Each number is 128 + 24 x the weight over its row's rms, rounded and kept within 0 to 255. Layers, rows and columns count from 0. Numbers have three digits each. The size before them is the row's rms in percent of the matrix's.

# layer 4 MLP up, 1280x320, rms 0.106, rows 1148-1234, columns 240-319
100:106091146129152078115116140125110130153108092126117108127120093131153128094112135110141131157131108073072123153120108122143136170144136152146134155115126114125097124106173117123092143130136134162136126127145155093105077126151151129154118095
093:117119147161139140116145148120149134125141123129153116115124106099077143175143119166108145126135143152120150118133114099121138154084107146116142152125111135153112167105098094155117118147143132109117124126087135112129089162090125131144115131
098:118147123145110124114138151107146161118119126108176134136122131117113116103146137110111142104139115058064084160127091110117112143123155110143125223112168124110133150131085098134168108081128156129136082159137106105128157121129144152134114132
134:124100167068106164111119126092126107173145144099101144140139117119113113137125113104088134128183166120126111095106131124194126156129143156090150109097112102113126116115109137133128137138118142128118121141116151138151147112159087155111113135
098:140114143158176116120144138138112160111105101111114112126106116166146156108153090127131135162133111138132134135101148153105082139145136137127102111138109144145131127121137079124095153096138130080177154138131147085147116136164107128143119105
092:123083148191136140137114168083138167132138118136117132147148146152146090167112078115132133133143112072137127129128141115123132131140107163153108101129124078118164142098105147114133111133148199106111194121107139096139195157120155116174118136
103:109155107123114126131136128128115183170073126128134141164137117126094108121146144153110094096110173119182144142134107145108141145095142132153147156169117099109176122118170131147133123147156122128125122182075154090143152106080135137136145124
146:088154159165167083103117106105120101143121138116114130117152140107113137143120136109128135149150113128150135136123118113124118122121120120153131124180151153090168122152142122082100118172155134122108172145153101160113105129175121125154124102
095:140168125124155134156119115124109134133132153110105130142112087128140117062126123126136132106150145115108125150118129111185120156147161127120164122124113142169162108097139143107082151171099155108111135070109147114158132112171134139147097154
101:110095174126109104152120141128155185079102106088130169162096109132170159121098128124120117147143125131133125133115094168104163179138130118109102156184087139117119093094113130121152106130129140112152153156110078097108158120136173135111095110
114:155154113154132117174166105153119117102088174148135106159130120140130103158124101112125135196104097146128163130116105122105155106136136114150133142153148104099096099097141110102123138140123128104087101115136144148134153136093110097148113130
110:095160153126148144124134115109116142115121156127164127142105096131127132090151153146128131101137122156072107089098139101106119104140135148157118126090120139126101147174100141112130104139126091105112132125099084127131104117119145154080114115
096:172088152166092137148133144135119131162110129101159145160119147123103134133141132118140130124150143108100100137144153147064179116128135140139130175128159166102138119095137132202109144093092150120108137139118144144126155173161142078094123123
091:126122097125093131095109122077132149083123133141087133138133163196154117137143141096104135145130131151148151144125188137150115155128110136097132134116140122127132121149155121157113153115104098092133108111104107086075133134123144134172137135
101:136087121118125102144142158157151148101161157143143121128090149134125150130139146114123071126082113119111116117142174146158135130136134107118118153092156131093138151098115161100121106168150161128088132105113146106118099146106121151141128153
100:072158112155129105106136151123165116142124129144118118086157141098129154123084092115128118161120147116126147096155144125144104151097121133132139065091141136121139099127109142150107133158121110104127146096144129090171108104119153162114127134
089:129111095157076107103131115122078091157105096155154148128141129092119152157125138117124110177113111191132131115136171103142161124122138145127135139113119097131094116119171105123047126139113114152163153099101165111087129127148132109140169166
104:105123129136122135091147173144120141158135145128103123144140134142107171067121169116149084125150103143171132134100058129089111140167133129129154144129162143113158148090111152092134111102153103152132114115143154113106129134090114133118107102
090:134157097147133099119139141139137159137121164131123134116145147114149148134122129111124100118146155135111087122143143129149139123071095119107121118134082113114124141139139110102165138114077125076105145158098167120108107122123105174138133099
094:156120124186173160138167119147137130110141152141127181126113143151082127151118072108136166140101101134088149119089172115096156102098110131161136101113126135149115140151110121144128119100187096123138182102170157098141111196119144080113117145
101:145136158111130127101115138169103152119135130140140092159134124131130126159137157073144108124106127139110132125161138109110132111102145190140172149062130183126154183147108159156128134165102126134122131107142133129105092130106107102189085155
112:106119099098097114151129128178120107118138140095162135096113129162116158140150146112137106140125113157075162149121131146147140121097159140138104130204081135125134140129178095099156123096115146112115107117160132130150128142126102087167101105
109:094066125130092148128110115116100142162114130173132141075117135124186141071130160144106169151104108142084126173129111109132108087121132091081129166125145080109143149117057150092104120111170112123085145116105143145094105136120154154087096101
086:123112128131137146105106127162091131094106136100109114173175123119112101190151103151135151122127126137118145147134110089111138114124145153105123120115163106103077096111071107130133148132108140103113145128169118172108152135100108092146128139
101:115149155141115146178125100150143119147149171120112112130114131100110139085133131108124099109130130164134100130106126147169162112119097187091076121143133121140132106128092161147101176082107155139148147130110152098106124145152141113156107074
116:111086196111175147109096132145118129162114100104092172119119138169105117113084147113138119124146140130126166105120125127110122131150126113162092074188105120122157125127109144134137132155116142150142084113116098111139125124161118112155155100
097:114141160161110167129121133112128113108124128154130155143109098066139147140118099166096159156110095138079145167125121137112107122144167159078138131144133109160124108155096122174155157142169141133134136121108097141121162150120129122139142130
100:097114105133141112110120125080119137137131169146141121124127084120136186131144129158144117157175095137112195072146130082127144144122134135091098100132110105125116211145128129126124150109121163147102115102101129098125116123143117124138103151
097:158091159119140146084141121120130114123090086132109120086141124118112136158109120083097132138117130081105127158116062095112100088137124109116130118174142122130165126123114125117098171146118156178171155141172098134134106181107142153173119166
094:107151081121152120133144147109132166105128133194177116102141115131153167154156120089103157132152128144132086125138119109122161162104185101164144141151129137121135154135132126146148115099110081108141135159136140150147129138123114141120155138
094:132090115105114183152107140110152126114100131138086077116129113120138140155134133171115148141092149133119110109089104121074108139076132131149095147122136163102165139114128166135109144087132156096149126142178128105155159105143113117170117119
095:135141125123097134138115155116178107121123180101137107149152115144091157111105123135115101163131100095092104109111134132150137136142151175141112136107122160164102165112150119131109137136122132145114112149124148113122102127104126103181135126
095:141124138092146120137141131133172117134137106163167136137128129101131175111109140114147104138117125118147142130156161134113138126140206129092101123162168128101182100093161114106087114119177127117138158128109121163131126116155108089129105137
082:076107140139148149111105131160136099123159154109090153121130143107185119101084090129130176102170131164075105153093138161116136153148093173137111132105092143125112144162123116086128139137132146135135105153118124124103134115103129153129115153
100:081151112131152122151132127116116199108108112145146162139136106114123155117161162108116139107155122112098134150126089157161111125113138122078172138175135161080166120087123109140120166088119154144112116146103187148121141143150161144126106140
091:125167117158096145123133104141116138117099147147116146167129128124107141195125139139142165147107116129129157160138145156127095144127115110141121154165103135125100090152153128170093128093140110114132098113141121111089172143099136134151087142
120:124147133125134092176080107091148136134116114126142097160137142175163099173114140091144122125155150098133098144157145101107115102149121115114119142130160140126100078170125083125163096112132118113130163127109140114155149140158147113145104097
103:118159082152127128143081192104138184143168125142115150113152121175115175102148106108109128124151141155131112081128113109156117179125097133100146133103152123148128169121130105116132111162118125090153119130147125108139108097133109116137123113
092:121144111120112156087097145131135131109146159131154102117110126165178135168106138196173151122109122134121106170123123122099138088142151131127142104111089135113123132189109125118125162118111093146105144123153144139139109164151133116131139146
102:149131163122116167104155102163144133124099099139113129133110090130150136166096141124110103132113102100114144126142119135160103122119117138131159114147136098096138102098118113119192171154080111097150130151151168113149129157104109131134168159
119:107153164152104100098121080130126143104121151149130085157111134100111114096116129098119082118146134144102161073161144166143162110141149140115149120129190114097159099114106114159125114174157127105099134111100141134119105117132125180141120132
095:157100117137150141086117076133135092115128140082086177176126095114157153094117134155117120147058130133080156102119158113136126143118112158137137140144131120107128093129138093109157132111127130099112120148149134110116115165111110095102121124
095:121119194147103109125141160103138141157133130117124138121097133118158134151116098139099131161130167132152138135118109109154123093159100169151105113131128125082156122140165151112112101143126091155102079141131122099127115098109147125141138158
096:116156106113105167135145149198119140099113094128115072133136136153126174123103118111179097131106157153120084101108125138120130102130124165137136132153161095086135109160089138128173168151096132107123108095148129145123153139118130122174158125
093:137105124151129150095082114101117120110104167119120167116167110143117150134137128126095147163147123099149140082109154133127146115098144118128166132116159151127123099142111110134125126127144137132139128150066126164148103139133129110157134124
098:133126103163166134085108112107143106150112093133145136090144197153117171139165137135130115107123136104177126141087131101112129156142140146119082156138099122143158108147123169114142101144132132149134167121154131156139129114117162121133116157
094:100148124141132120159117145135103128121145109111136131140166086090157129143124118137169142111087151115162111159144127160089113125135114114129116079166128148164123129153094101140099124088096183082134111129085106122103103154140104127160114149
128:107128136109131125152146107118168120147139137123116135131131081149153115131090153096140134108156133149119124148130149105125124143193138169152141142123082140136136130122100133129168144106112135121101143121132113143134120164112159126130141134
095:132139090151105128125132152130126172172094111145129117152128078110132131118138159124113079129111119130110159179164165140104114138070095121105128160143113098140125135106173131126096131119124122100197139171149131082193134137140142081104134121
142:112150144145058107094121076134088119157109154094088132139128095149104092105139181127131168154177128134156120138113143116143125083092147135106157138130140080109108187185145122097120153164089128129132097122122147140092156137120166112127131134
096:161124125102099126144123126089111112136139164106158061102125138155097085127131142165140113171154130126080103099128125146129116133136182171112136160146119159125126148132077178117130139102156103136124156163108111121167122091109096083132160120
090:115095149131156187124146164107099123131128127126144089096128147158146126109089146129114134102097131126136125116131143098116111088143107127142095155134155119155100093125094136159157133121164155133177103113147117117107154133105174038143115168
092:112127114120139161093096135162150140166161125118134157177121144109126133115129174142104111124121102107085097110153167149142113120144110129114155133093138145125121119081136134146135091095132103102111145131122138063153108120134124132147142151
096:119148146121152117143144129128098106079106149076169087178153109113139174130130095162147134117150150176082150142088148128104149141104153086106127120143132130142133126141104097107106136161144114146142140069159128127156117155160145133130126177
092:165110198078128090137119111120121136120137137129138121107135131144122105127112090131128128172148131146151099173122087150164122134141164142113152156106170104084177140129157123149160141145122095115089130134106162161122145110094152159158128126
082:120153072131166130130151144123119168137131151133120109132112105133126130108147097128140165128103148130113126122129112174138100146158156147156151159151138125098105121137110130081118124169097187104112159086121110141132132103143128151129138133
085:090150186105112123116148150113139123132119123119104123181073072174135157119153095142151135123134146131152102094116152096103139134133098124119135169177132102132105112124167126118153090132164122171152108137132076166097112145120139160166099098
100:132116146160105126125132171166125089095095125132116153147165111172126103149154142108107094168085140148176171147115107148123112120124148160131086131194120134068108127166122149061130132175129127151123106140131142143135147088085149128175124109
097:160149113129141116118139094153162116086096128114148101118118121178082114124128106160135123105131153131130090149111124128128108072086128148141115113107134108143158127144105120108140142138133119130157147133120159090157104124172123150099131107
096:110131145100113142131073160115127120108118113080149101117106143117143118109121092150116163123139165141136115148150120116136143144146152144136103154154127123174135163067137172138140089135143094168132173176131092165139087133132137136129148189
097:121114181120129097126154110128161174121166130143097143111146085124140134109101124108126163116131156109111138126126110106128170157133078117124115113068100159103144127132130145122107103124142141093134092145122055115157126124128136137129108147
093:080117132162167105157173154107121121121127133149142144137101142126105085120159134119119149132133084178099105135132119135117129150134130182167131097143118113141142131124142166130129156129123143158122129136118112130075102140117109181144121138
094:128115143148134108146144124075122168128139136149112142127129121172144142105134075115071156142101131153106138146114111100117137133112100114127142127165129170150124139137128031127124110123113135162132095118163143145124096142138088116159141140
096:138146133148095097103102116150074082122121110126151060161126157128137135141126099157114106188184155112119130191157152135154157114147101109100141133142159121103141119155092140131100099102112117102133098156167140126131081099149084073143147127
091:127133084150112148063100141111141140129095124151184079171110130129124109118146156133103134124170122158122114100093133122163131135120133119134136157099132133135145175123159109141117125109138106111114149135129131026121140117115107187157137133
102:141153124129143103117130113102160124120119139105142124125142122084142127120145115143104143167149147105120121183089136149114128096127131129185127132089158131134103142132162146105083152137159160118157143120117143126149061118152138126121166058
097:128139135121144097091141138115086179163131149119152133146122119131079145152110135106173134093143132141124166106148130139076129083160150082142104151171126139134135120120120128150123115146164114155173162157172106098185107152152126134105095150
107:126117149139133136165119083126149077146132092100125120206114148129102142149087104105163131107131122157133135108152126115108124135139160105112163135162125116141101144131158103119140178126135116137110109148128166115177172168131138154168140160
088:132106126112138120105121152102107149175136124125096093121086096127178120132123115129140100101181111115133156103137119127142078135163135184161077094092156164145124167089148115120113139107142111137147115141110137074145124169118146105104134141
102:121113096122126139130170139099140092205102115159110107127109132133138164156147163164102108137124085146133124135114105145122098120120124124139134169105104106109104130111135137104098088125126104120143126124089174139154144150108179105106145128
102:133087141123115089131115164124133109098148135141102137116108141142130135137101106078128105169160134115124129057139146138110145191099145136156101134142118164155102113100122131107105120170141100192177127151102131106136106110178138123160091133
108:145121136089141128182160118130111185113115177112182145132130105145132127119139150116136141126118135109091118079128117109144155131108121113095164156163123134131116050100115094115132186132141100096129107134139096128108103151131058111146084128
104:153123124153115076132129129138145155106137157123095125133165158095131141147113095143134121146120169130137145136120135081120105152105125146117110156100130114158144118140137062130103108076120118096150142115181108133137140136134134159164102110
092:060141153137089168136091138128130149161140138154141121152174123124089100136172107095092130146127156158131120141151097127116142159102108136137086120163111117121154137111126139138116095067183111115121156099145131143105096150170128170119113096
097:143156146144110159078088141072183137124187136122158119080109114131163118103171172109118143143114126152159120094127111145132153133131069129118113133106161094083058167149118122132105138138138156123127135109130123161134124138119121115120134161
102:093114092057079117129104130158141112128175111135149094145175127183125164117105113135136110182140161120136116122146135126129151154120092146136132105108157147162137117141132140132127106094164087072152174127102115148189119103098125124140140079
093:126115136114087169114125198145136098118098084153178141101155130155119141101084143147092110177124121146080110129149119091133099153148121082137130126119122133141106137125139117114118130164092150132124069139128137115145172143176118159131139128
095:140104130140079157108119124175090154138120159131102153123135137123128121105139120111095119134129169133089137158132147140175166105156116143134127121138164139133104115133147118146050075130124130135139102120117118174120102098123142148153123158
088:114094109104139161111086165147156117132127170124138143123134143134103127116104100116155107097100123086152159133130144118127164118110117167127150104145154141110125162148150152137122106093166160099131172076124146150152119088096103174110143120
096:139142159126133164111101091140159155154124146149106144124173155137079173147128123120083146135113150103135154132139183112100153151138124163127144138130107118118165154105141127133074079132129123125102131153087133121121115121138119101123111079
100:119141135127124122141119173111133165117136135115141137071133096108097129130135124111148135135136112155127107143141076129132133125154107126096142111116175128111092123098108120176135070108153123144131129185164139098128119100140185100118113107
098:119161126145127119126133114107123107145132139123112125149133102174098112143117121129155110146100117144129094134110159154157135123107137120108134146090178124151135160191163172124113092118131117089097129149114113075090094200129142116135139105
092:131127102145116152134147129127171142090144128089131105069123155133147108176114129112139123108145117145172113130087136108144128087126091106153124127103155123099159097128099094145122121099119113106099075133101118146182142147107139122139111144
103:135160132141131159063144140110139143122112130151195154155097096135099126115156161142108131104123114132151108117087116096122092129123086161156134148120148155117154152119125115140124116163133160141117137139200126112168099164097148132113095109
098:151140110093081164144134130127110151104089118145138092136147152120126129128147100140140115147135154135121128112144094150134115126174136119127173083139139120086118102105133109133097140132121105119118141153112113090118116121105093146121173100
095:117144117120162144149117135142137116136133095127153105140125143122112134163148122130102108113133140179161104103147105129106129129142125102070106119175178141129190102118122129122134136154129156145097171147122066111108083166100112144136131112
094:063142122089154153130075112129157137135115145109170127137173121129107159122110148135147097111176094130117139090112157146149170130087132166102125138134144116147135127120137137141146123105120142154128126150132167143149096095112132129125135155
# layer 4 MLP down (transposed), 1280x320, rms 0.0922, rows 1148-1233, columns 240-319
100:144140090097099170168095122158090120085147115133096134126166090132092138133152142136146132115157114156209132111111139143149104166137136140104131131136170127141161128127087116125125140113145118138133145115121096123160141138171134110118083087
078:149118116131158067108106104192104126132125089119101145163158135133131111113136168115146095099151093087101125150149149134161124114166152114117129142137139115107118123116100142119155142091109137137154116120120111127106149090145158119117148116
098:108122124097108118123136124148074120151121102132146120123113132116136107159145129112147112135140090137147170094144138123189119103108126152146126088164110128182118125122150118123136142140134099173110140122129091139138080122129146100157167133
112:127156154149133102119133177118118163089134108108116094110152156118119116118135117143163137148082116114139125146138126155096126096105110085156115150134163185136144110146189163101099127110125126095164137133139114127137134152121130137110132130
102:106121128100174135139177139197140133151219152155142130115079121116107127159148113146147119111088137142163127099174121112115145120121130146115095116154138106116104145112104123138161101148155106164123117138151092100130134130114125128092142118
096:134124137086156138151136109112135105122131108173149128114157126111141070109093142113154096141147120137135069101132167137127144138153144133157103135149094104113101100107115168121120120116097135130115123114113122134134136103163099115112132109
102:107150164120122152166105122134142142118113173127085121115146129160103091098144131123104128119124103135119127116122121136092124162158137161135091093141144112142141162105114100126130108110153133111099109142126160090156104118118113134163148180
151:116138114163156042123149154114138107117122101139114111130092175133122119123170112142129135146102117122098095113117126144117114097121109084154084155117162122101118087136111155168136130158131185094133142141122128101117149127116162112144144114
086:114134140128102118119111168167105103138154134109123141136136126150105146153127119102108130125142158115123114125081095147066138119143138136176119141120109162137147123125099178136155110109160114149176125143097124140137168100090135127119105126
106:158158163107049122144167122134138136129131117142112156107125120108116138106134141151103143083117071093088100168139115124126125172140124139120175175169126160117114097175134103115117112138129098160097133131118095125154085140085101157138110132
109:129116154109157175112138107101110128091097090185149119126128163140169103167106127121095093110120182159129156131120126132155111107155089153116133093100140116135113106151166103098141108155134121128105123120154111124134088156126129124158124086
104:091127083135095131129119114111105113076128100134143121135086166158126165134120141168146137141135116110124123140132109119073110123153124100132145132096143157138066132152143084111176147088110136116187139166166138136128104128120120127091163139
110:105128114118134138134105134141099081110188121173125157112138148100137163099164141087112147141099175131146132108121129151164117124196130128129118149139115160095155154114144107141105138122091130175181108104119123114125119129171168156174147113
097:084108160110130123134156182118144132120122145091147121123111159122152148092127131119161177151095115111108094162110098150102162123084166154095068109122146129089093107137167100108186100112071070126126091112105151164133147109128130144118118139
100:147174082095111137165124147160126154143099113104139119103115107164132111121134129103151105137164151122152121119143121120154150091107135097138118145114137118123110097146134112077120205122160103123153112143166118161096124094100134106130148137
095:128132153122151143135146147111122128110139179120104124143134147156101147132139110143133117152106121068138109153120118141119147172146114111163137103105122134075150157146142134169125119138076153152107107138156158124172131163141116152131117145
103:146161108115121126132110156158130126127127131151118127107108105152145157101106116137156118115128136138174114089131117127145118106094096131134158140114117119170112146166147135107129145148045131151138165125138104139101147109155206078143106105
100:137151132169138121177117133143109147129126089076084132113118165119088143184151138060151113199135156140148117074152091119128152105172148121155092134137084117132129143125113137103111164143087136153090154178131119120138163117113106138133136159
113:116132144128111128133097145132160108179142126087123138110108107148111142136084086139147146135123113102172135124154106152084115150194098089111129151098118138142133140116130106117123136082085093085153112120146143112108121145160148144101141109
091:090117157084090095125144084112126148134133101159137116114141123144150106057129186134135087120157092142133141164146137104130119106127120117136142125112098158133151129141149133120140130131121129134147126127115126144103182084180102154149118139
103:162142149145167124136172141129152118141132162103127118136158148134168135183123099179098119105148147110124128134131137119149090160138108107114156139132153087104129143138141125118107095125116131114132148124164141086154122112127184115118143078
097:140143126101129140122123112134120152076157131117108142138115126109106124093144111114112127127159160126113159104133138183114114140110090135168102123084129151116139093138135167141100141109133122154133124132186159151070127131087112113156146158
107:170094141073093101113110165166131139114100131134150135112165092160093110107169155111162132147161121133069131097113110155120140153126145116140106112155149131155117080162128117149147136139113105138146128146090134101098157078123179109151144146
096:124104139141167144132100125116118121136151112123133140128106112112133130129109111099138137175097115134086101155176126108119162123093108108119157103137120123146157159089180147116098153115117152144153204095196152136068107127167123132140136115
100:085126120115154147120134206127138095132112113129127097144110140144120113098151096146157121132100121103132172140078113166099128172166176162138131142128122112137123169128090143109119144090137112092108127140093109089118147146131181135101152139
100:103123084127161128142166068121159102158120160171128132153132118128166137133126176137110089153117106093130099130116104133141160156126147114112145126110110159086146203128089162168162120117130142110098120126154138140126145109131152156158141158
096:131165123165101136133148094155128124154123137109131128101106143117119117150138139144117114112161147158132107141174129121121118152098098131070155108119146139095120153123142114143134150140107169080128083185070139130135136111109128122159123128
099:175125138148129154116143095158168117207120124161116091133132125106081104159139128117141140107161150156152082108143114129123111157128114139122141109132158128107157140161095128155118140114145098105121145132118126133142114102125149117102144116
085:114141120121098100157110144142131117106154127095129136147095112109128154089101162162193167099136122074118133142092180141103140094138146147104154151083140148133125127111104099106158032117139089104156087135073165131088147079123102159125096088
083:127128144101090123130112126160081134109123090158094135137123132168096126125097180145101085095070103170146126164123143141141112100153149149153135070172159117122129065152171140108145156114124146091140086122118118133124110132132115133154168111
088:112104154165110110111135144121109130114104119142142200148107124159133147108109124089163090089114112117109128115122147117147132163164138107106145124090142133168100151118136080110137103180140156117148092149118137127108139139138160150118111149
098:118137123133121145103112116196073141164180113127124146115132127146134097113146127134150122107138148117096162139140104126115124105121109131111139102141138115175144104167126163088122127136118098138135094139124113123143157163114105075142132136
092:136140114132125114124103126163130111130092121095130112154132113103104135145165132145136177135128147133114083149101081119144116138160132084112153076092152101162101164139117133153162132124130121104111087097108123122164104185122137153179122123
097:095115099121148128108115091162117108080126130119132133149063138085125122091158132140116104132125115128130134125127126101099134136137199142107135124145153148083130123142097075152124149161082109137182113110154150155119148081137138136136156151
096:182101087120157139081102185143138131138150137127125118183156102131135105152129089136150132110106104132137113115133125125090156109149093133139118118139063135159097146166115137097129125116119156127105122128155117139140092102115128125140124105
102:132199158072110114115130082179156085107084096120134136073172091168103124129132138129125100117120162136129134079117146107169117112084126155107119117146158132147181136109134111113153145096155124122142155130137121125110109149103128115127140125
105:134106103113108144113111176132122158108133075121120118159084147136108108110124130112095109132118130101119130128143163109083147131085177158109123119131138091147137120119132145122152099101141122144147125136116137144148111083128148140161137175
094:110112132095136149084127119117140150141112080130142123118106106125135123124113179111128094132090105141111159118078130122090156104099149134129098114093086133153125086153161160122155200120148107175149130131099115164104148125092099142158129139
096:155060143058153179137109123132140105157079134125138096135148149139109130133125114141123133124161112134101138124115157092142132176134135100108171128158128143131121146102124092124145140143096140083096120136122124120083109098161129122125134098
092:143138170094135089182129127125077113146168147107123111146133153092051139088133106114135106123150147191161169139148114136107127155113155158166124137158123164161125125135137100145144108129147131125111115105124095138119129117164138148129099118
125:125102114091084149118150087120110085102157137120160086152124111133142127172134101135135136136129134142131151126154091145105128147167153152128167127173149077144127148125101086155115088127143132131083127120109101143133115101159141139122088094
089:134128146107130092101093121110164112155105114168110120068141125104132129170166116110124125148123135119093130136075130106097093120122138147071156088168112150166136125135145102153158117116111134185132139120140160136161110143133143097173117152
089:138115122090147163131120104134085049142111153131138143153133137175148099161131115156149136137144134123128121117160153123111131115127130134103143142153095120161164157164126120141165130140123134139102140117121168157120117118130112131102097097
090:160170130133165140129116110127161111125090116122124135152116128134099144080178116142100129140166128173142125151137149084075128134118107082131113109121110148127140181129122130141123129107174126128151157117154176147158134169109086113113137132
100:084134148126138118117128123109111135143157148077180083166178140124128154137115118129201142113119107132109102145159142156153114141124101126115086129116109162132097117147116101113132108131115129113117116090112133132150119126116090131153113160
088:119110148102166100128102118161125111129152101133154144169113089119150120135174162169105133159129104119090152118136141143157123106114124125127130150121107111129106125144081121152100133120120093113143088154098119092129157118181143097116109114
103:119121092142146120138152086125116133110118099157140162123120124113157125098080120145119170124140136163081158158124086140067123099118114156094092082120157131119098129094106144086164149135115143115147091167123140175104166135129117154147122169
106:110101128156118130130137131114132127110153119135115113135116136171163132096133141065128115106153113144116149170162120132148109142137137119150133089114137157121113057109131166129163112186135182144132150163168141113149168128161161157163154164
104:106120118129125116120137128106132124101190138187150144126108100137126114093079141104160130118135130072143105092148116090124093114115149139139092134126094107127150107168108162100106141129162122158104133156142076142115133114115139132150123142
131:124127158142098157155092152103148179091135119144119101104093147088100125131137157136147112115099131120095119166122137083118106155077103137102156114141129109133131095143106152132127126096189112100128163135131122104062123129138096120120148099
102:113138139163109162156120113132110144134056090125139138143119120159110151189135116114122186166128148143152138147062177147132180156211118092087099144109127153109116138140108100131110135155132128110135099108117158141112125113148147120128116141
096:138097115134141162096132100112129183088128126090141186142109089115109155117158113123111130152121165153129157092139090120111128159129113109091196093110125129090108159110162114108098082170133103111091131171143126170109092156112101125124144120
095:136106110131124168157144115122148112138096119129117115117116119102142124166128130106135160101107132166128179136115100132088112131132101103143120163135111102158158142127088111108067119148109118162187109149172172141134136155140139122108121122
090:120088099109116158131072120109147135159103097170132162108145117076149094145134100092107110121134150098122142148112092114147103137156105126098113162123132123124134121098137140156163131098115093125170128141088150157100162148136114154081124118
094:122138117203166140092164156129095113124115147110134130128135164137125102115136122153085116087107130119138191073172163160081138189140150109131062122106098156126079152136137147132085111128091169148144053134149131084141108152143124140120151110
093:102131165124119106143121131165141118083106186128116134146135093128129145137090117154074126145151158150133172153129094153133141105108171125122112121160124103162109088129129120112102141067127122098147105128127149106134164091128136107113137142
104:080089130129125129142124117124109134155170104154102172154143151159093126091123111127150141115108117127091143150110146131163110119160153133113154122100137122086118165130130132101166138088121119146076087116187155142117146105100113128111064121
102:138150096175095087141176082145139162125140105113050146131114164147149111059103127119112109141100089108081101110084136112144146098124134140123134138109140165147105082129132096144138169127139114088125131161145131134119104148132132134184118148
100:097168162109151140156170136153043124119126149109149101104124171143140127062154093123127129161153131097101163140113104142124159189159138126145124104151121154116137107073134118137123134073130104127158108129147092136117124134136177115124107155
087:105145173138143109111115151155092132130135115148158114129128070148129118131134134107126133078129089116114109111110156153163092094139150156121122175125102098120148150118172147095154087083141156084112107132111166095145137086134156130104144132
099:168133130134131152125162128109107163170132085128139104070151115164072108136121096139134193094168148144129123095171061127110129130123140144158161158132133120153137100106141116121096100118172146102138160115123115122153132131089119101144145133
099:109115141118143114144140102107123099128134148131158131078118073121148114111091086155156099160116148138116159136154130137147112155118117075077159068132134128096113100141106137111153097102152124125143146115129106136154127125156120132130130104
094:110132144106095120062146141149077133141147103111161120104059135139153178155145144127168148129162149120175107112111142143093112127156115160152159126117155095116111108118139184139074137110088103110156132126088137149134125100152148131110127109
102:122144126161092140118131123101159111156130144153123113124092161133112123081095141116125121110046106148134161115106095116097091116167128155114163163113131105144137101148127111101127176098128141128148139152112094089147140113090119155127109147
093:169109142126114082113174119155141109141158166127170198153159168113141134160148118077123102155148151111180133096118120137135156122155112111123137105132149142129150186113106124108115109139119118135153139123126144134152145142122135147123173127
097:107076125081125097133118179190125113143134082119144113147111165112112137166121134133143094099132163134096121105080125165130131127187119140103125130112126142124156134139077174191115126158102137097149109099151133117133148073111184144145156144
096:098151123097131147155107139130152146122110114122117095137123111091110119123164135148116134177114141140131091146119088142118116148117141135152145143130146120113162147148113096090101155133123099083129135124132115128100097087068134187137161154
103:131080117141140106127105122119075132095121074164074116119116102140164134103121093098123128141181113131136144122123139133151097111146150174139114104159074138105111126164107121149079156148153107124113146123133123187135149101125129136094131121
096:136130138114127150126096183140116133125148122124160167156103131098103135123124161149103115165123104110121109081119115171134104131191138133126131121135126133094127146112119115111126117146124120122131142100122104117133168067137133136110124143
102:132125136198130134117135154173127153166117129159106118099136110113126147183097131120154133108098103129110098164124125145087113137122112149108160116097152148107092181112142126116127143146120143089163164167135132107117149127173114119125154144
096:179115116093138142132117124102164096113127123096149106149140113121077130133144144129136119119082163153133101150134121145138173112127121129092149132153162111137130134131116102103133162123114125073140143129153122131123131102112114142132141122
106:117156140128084133102134134160069106144128127109111094129182112123134146118136108094129123112151122119119148173159154147135107127074100123147135116097123184111141131136123129114137105165109120122130151157140108198138130114108094154120125138
102:111134136104149181156098147068122116098152170117160133173131109175106156114118120141133115133105149127147137111124099164142124107164152151118117150188123166119125115152105136097132151147125141156149174143112096148117101091136091125138122087
085:157121149129144118155125102127123148147105111132110143155114113116157128094114139107134133131116107113102173093149147153147145100140150101156139142128135121097121119148134141147149144134106125123163104148132191136135123134136097113096099138
101:126125133159163139168117146136148140130094118143145069110171087153130115121155126134148139175127145119128143113094126102151145169118153072125083121125143122103155153123090115130089159129099122099115128135138157132084102147110147134119134123
102:108165125121185116151134212153091146152088109127143125144155090152136110169153094132094146145147174123151137140148116161146145140126116134125150138122118105085128161093104116124111144160114138138097169123179096112101122141146116182125151145
102:144117117110109115114126145134131130135171115156125105149120158134171118146163150097099154120142155109106123189126140163167143134150135068120111153110157129135134129097146124099122110140113159139110143116104152126119160101177194083122095139
096:151151101113122146108095170111143120128125108121140144117117112131124129150097153140130161147161157169144108156119132094141132136107089153158121153149129136132119128130106143151113138115084124128153154097143128142146133129119117119103118100
095:126147179101153107152104121167117096089160115125126083166148120086147161142148143106116151127156105151129120097107119127141079111142133124177113118150135150119135102109113185149115132157061141159083097135112112145148085152122117129126122112
099:110171097167173078184151134156172139120115106134129157115138163098128104116107116135126121106152161099150137134108148075158088117143159144098141151090100120121111114147135100131118105119091118131152141135136135139163155070101121152104149148
104:126137180102161122181136095173153130155136165120117171138119114130126192118131123105098113109123154159145165098111081130132153152130139139181098129123108099154141115122143169122122131136146159097111118110112128142112192132079133122100154176
100:128191114153117113105102114135106097132152136115159112127056123117093103118133140119155125147120119122118180135134125152096113126113128126117126104134137148137078078141151167124120126096113154117168103114088124140165118061143122145102114129
092:122105097096156097099143125115147120125121138143119149132105156126161163094099142116140141172125083107099133143088130144116109087143141135107155163141146165139092141131137122104164133153196135133122152108151161101130120163101105119086080136
097:098130157126093052126136123089142108113138115129083133151143087135120129119118106151119146169113072133108147139118113131107153084122154153106124104142103123146136131135120095110154132104096141114116141159174139119116116099131106112127157102
094:094107147107129142151128142162092148138181104101127131112066119134125145169134095094086142130123099085142164123125094131124151122133163117127115149115110160129148150118118127145163115119135137105104123126187152114138103131143098100192123145
081:124135156138077134153124129124166157138136146182126144170125104109159159072147112151134141087157117101136138122132171125105109091130133119141094129134127143124132133107132095116144109110097152149110088126111149145120110118148141120091149107